{"activation": "swiglu", "positions": "rope", "parallel_block": false, "warmup_steps": 200, "steps": 6110}
Each number is 128 + 32 x the weight over the matrix's rms, rounded and kept within 0 to 255. Layers, rows and columns count from 0.

# layer 4 attention query, 128x160, rms 0.0781, rows 85-88, columns 0-159
[[ 59  82 116 132 137 150 104  98  90 131 178 104 149 135 121 117  72 132 133 184  69 147 135 151 129  80 157 168 196 131 130  88 126 145  79 152 162 101 121  82 106 131 180 114  97 123 163  99 144  60 168 117  68 102 136 127 117 105 228  70 132  86  68 103 157 147 140 180 129  96 145 112 193  85 109 104 178 156 116  68  99 108  95  94 121  92 143 146 176 114 111  95 142 154 154  66  99 116 100 125  92 101 185 138 172 136 156 113  84  74  73  89  69  64 124 112 171 146  95 153 141  47 128 189 121  83 124  84 153 123  92 123 125  99 109 118 110 179 159  90 139  80 116 122 156 122 202 129 137  86 150 101 114 127 117 115 147 135 102 108]
 [162 142 154 132 116 105 147 128 146 169  88 155 142 152 176 155 156 123 145 186 104 160 158  68 145 185 128 130 103 151 172 151  88 129  97 170 129 163  79 104  82 126 121 148 102 208 142 108 118 161 185 130 153 173  93 170 122 118 135 117 115 131 113 101  98 117 143  68 120 120 130 138 179 132  91 122 132 145 139  61  93 122 157 141 137 163  90 104 137 182 120 133 107  84 100 161 166 149 152  78  96 168  97 133  73 241 104 174  87 117  86 187  82 140  84 154 137  79 141 120  98  87  76  94  97 107 130 164 167 130 159 155 135 127  91 127 118  97 148 115 115 102 157 159 135 153 137 117  78 130 145 129  67 168 169  64 165 109 163 104]
 [106  71 103 107 148 229  97 121 122 134 126 142 178 138 142 193  46 111 184  99  85 116 175 119  83 150 148 132  54 162 113 118  53 134 126 180  84  65  95 143 167 152 230 118 171 189 122 139 131 149 139 111  84 113 141 153  76  77  82 135 119 120 110 152 133 133  46 176 122 107  95 136 139  98 140 150 156 105 144 119 118  86  83 160 152 136 169 159 176  76 137 158 155  69 149 141  65 123  93 110 180 148 137 140  97 151 114  98 138  92 140 182 128  56 149 148 134  95 117  96 161 164  90 159 148 153 160 154 135 122 168 167 121 155 153 136 121 135 121 140 120 134 171 110 130 120 166 145  85 124 139  76 135 131 156 103  80 150  53 169]
 [147 131 229 141 136 167 108 110 134  98 107 137 130 127 117 166 134  95 110 102 163 115 155 126  30 140 133 173 119 109 130 184 161  95 180 161 122 115  94 120  88 201 110  67 190 103 173 146 132 130 160 191 179  76 140  76 181 106 101 155 186 113 153 172 181 135 169 184 121 126 134  75 147 117  60 162 211 120  86 106 118 108 123 145 101 106 122 124 188  97 117  42 158  79  71  92  97 163 176 111 128 116 147 150 123 160 145 139 100 129 146 124  93 174  94 161 174 108 167 181 111 147 149 179 109  76  91 103  80 159 158  81 147 107  81 112 147 161 164 167 113 146 105 138 100 158 117 187 138 129 139 152 114  96 108 170 139 137  98 113]]
# layer 4 attention key, 128x160, rms 0.0818, rows 85-88, columns 0-159
[[ 67 112 144 171 105 159 135 121 114 140 146 156 106 140 114 146 185 157 149  51 124 191 174 153 143 155 119  70 181  64  82 125 138 148 121 145 136  79  62 184 189 203 131  99 198 127 152 162 181  98 106 167 151 101 121 117 118  93 133 172 104  68 145 195 123  95 119 109 142 127 127 100 129 173 148 215 109 161 150 131 143 157 134  89  54 122 115 117 131 143  87  88  97 109  74 130 132 112 128 123 150  67 138 103 153 145 102 120 146 109 133  94 114 101  61 174 168 121 127  90 205 137  75  82 100 157 215  71 122 103 126  79 165 152  97 171 106 138 115 155 140 138 111 147 198  93 143 189 169  88 164 141 119 148 143 122 110 132 105 151]
 [137 152 140 139 180 116 153 135 174 158  79 167 175  97 113 142 152  90  67 123 101 119 124  99 172 133  89 147 174 154 187 127 123 120 157 169  72 180 128 125  62 191 141 138 149 143 105 127 115 122  92 111 129 107 116 137 137 140 138 140 105 110 103 120  87  93 128 140 103 180 167 121 172  58 115 149 131 140 117 169  80  97 117  94 135 128 136 155 179 122 196 191 162 104 189  95 208 111 159 113  91 207 110 172  71 101  97  66 155  65 104 154 128 119 132 196  73  83  95 132 147 140 104 142  94 146 156 142 186 140 130 113 139  99 126 114 127 131 123 154 111 141 113 187 163 120 148 129 123  72 143 206 133 112 148 130 145 118  85 155]
 [111  85 118 137  60 174 128  86 163 173 205 132 118 123  43 106 115 115 119 125 200 136 122 117 187 116 136 137 138 155 157 134  78 150  90 121 114 193 120 150  92 129 119 160 152 131 112 133 126  70 109 170  91 136  95  93  95  84 168 170 132 107  95 121  86 124 138 107 149 138  89 146  61 169  73 140 133 109 127 144 145  70  63 126 113 124 108 178 167 159 175 149 143  76 119 108 103 164  97 144  98 152 122 111 182 126 133 162 116 140 158 124 168 140 160 149 108 201 105 105 145 196 156 147 118 160 142 149 144 138 150 161 110 165  69 111  93 155  99  86  96  94 144  73 107 140 107  87 136 115  99 180 169 132 130 131 202  79  92 143]
 [114 177 160 131 113 164 127 130 140 139 117  57 151 122 100 127 169 144 170  96 144 119 159  99 137 102 105 173 153 100 149 126 104 144  99  89 163 116 141 185 122 155 163  89 134 171 115 139  94 159 147 143  54 162 131 116 119 140 167  53 138  93  27 161 151 177 127  33  75 137 162 160 112 178 175 135 115 111  88 132  97 151 153 115  66  98  89 140 141 193 106 146  81 154 122 132 136 153 120  60 158 102 112  27 104 123  95 151  99 168 142  68 130 123 156 154  73  96 123 116 144 105 167 132 172 175  79 144 162 194 161 158 108  93 118 131 123  74 147 140  89 190  93 103 144 160  95  84 133 110 136  94  96 108 171 159 165 191  91  94]]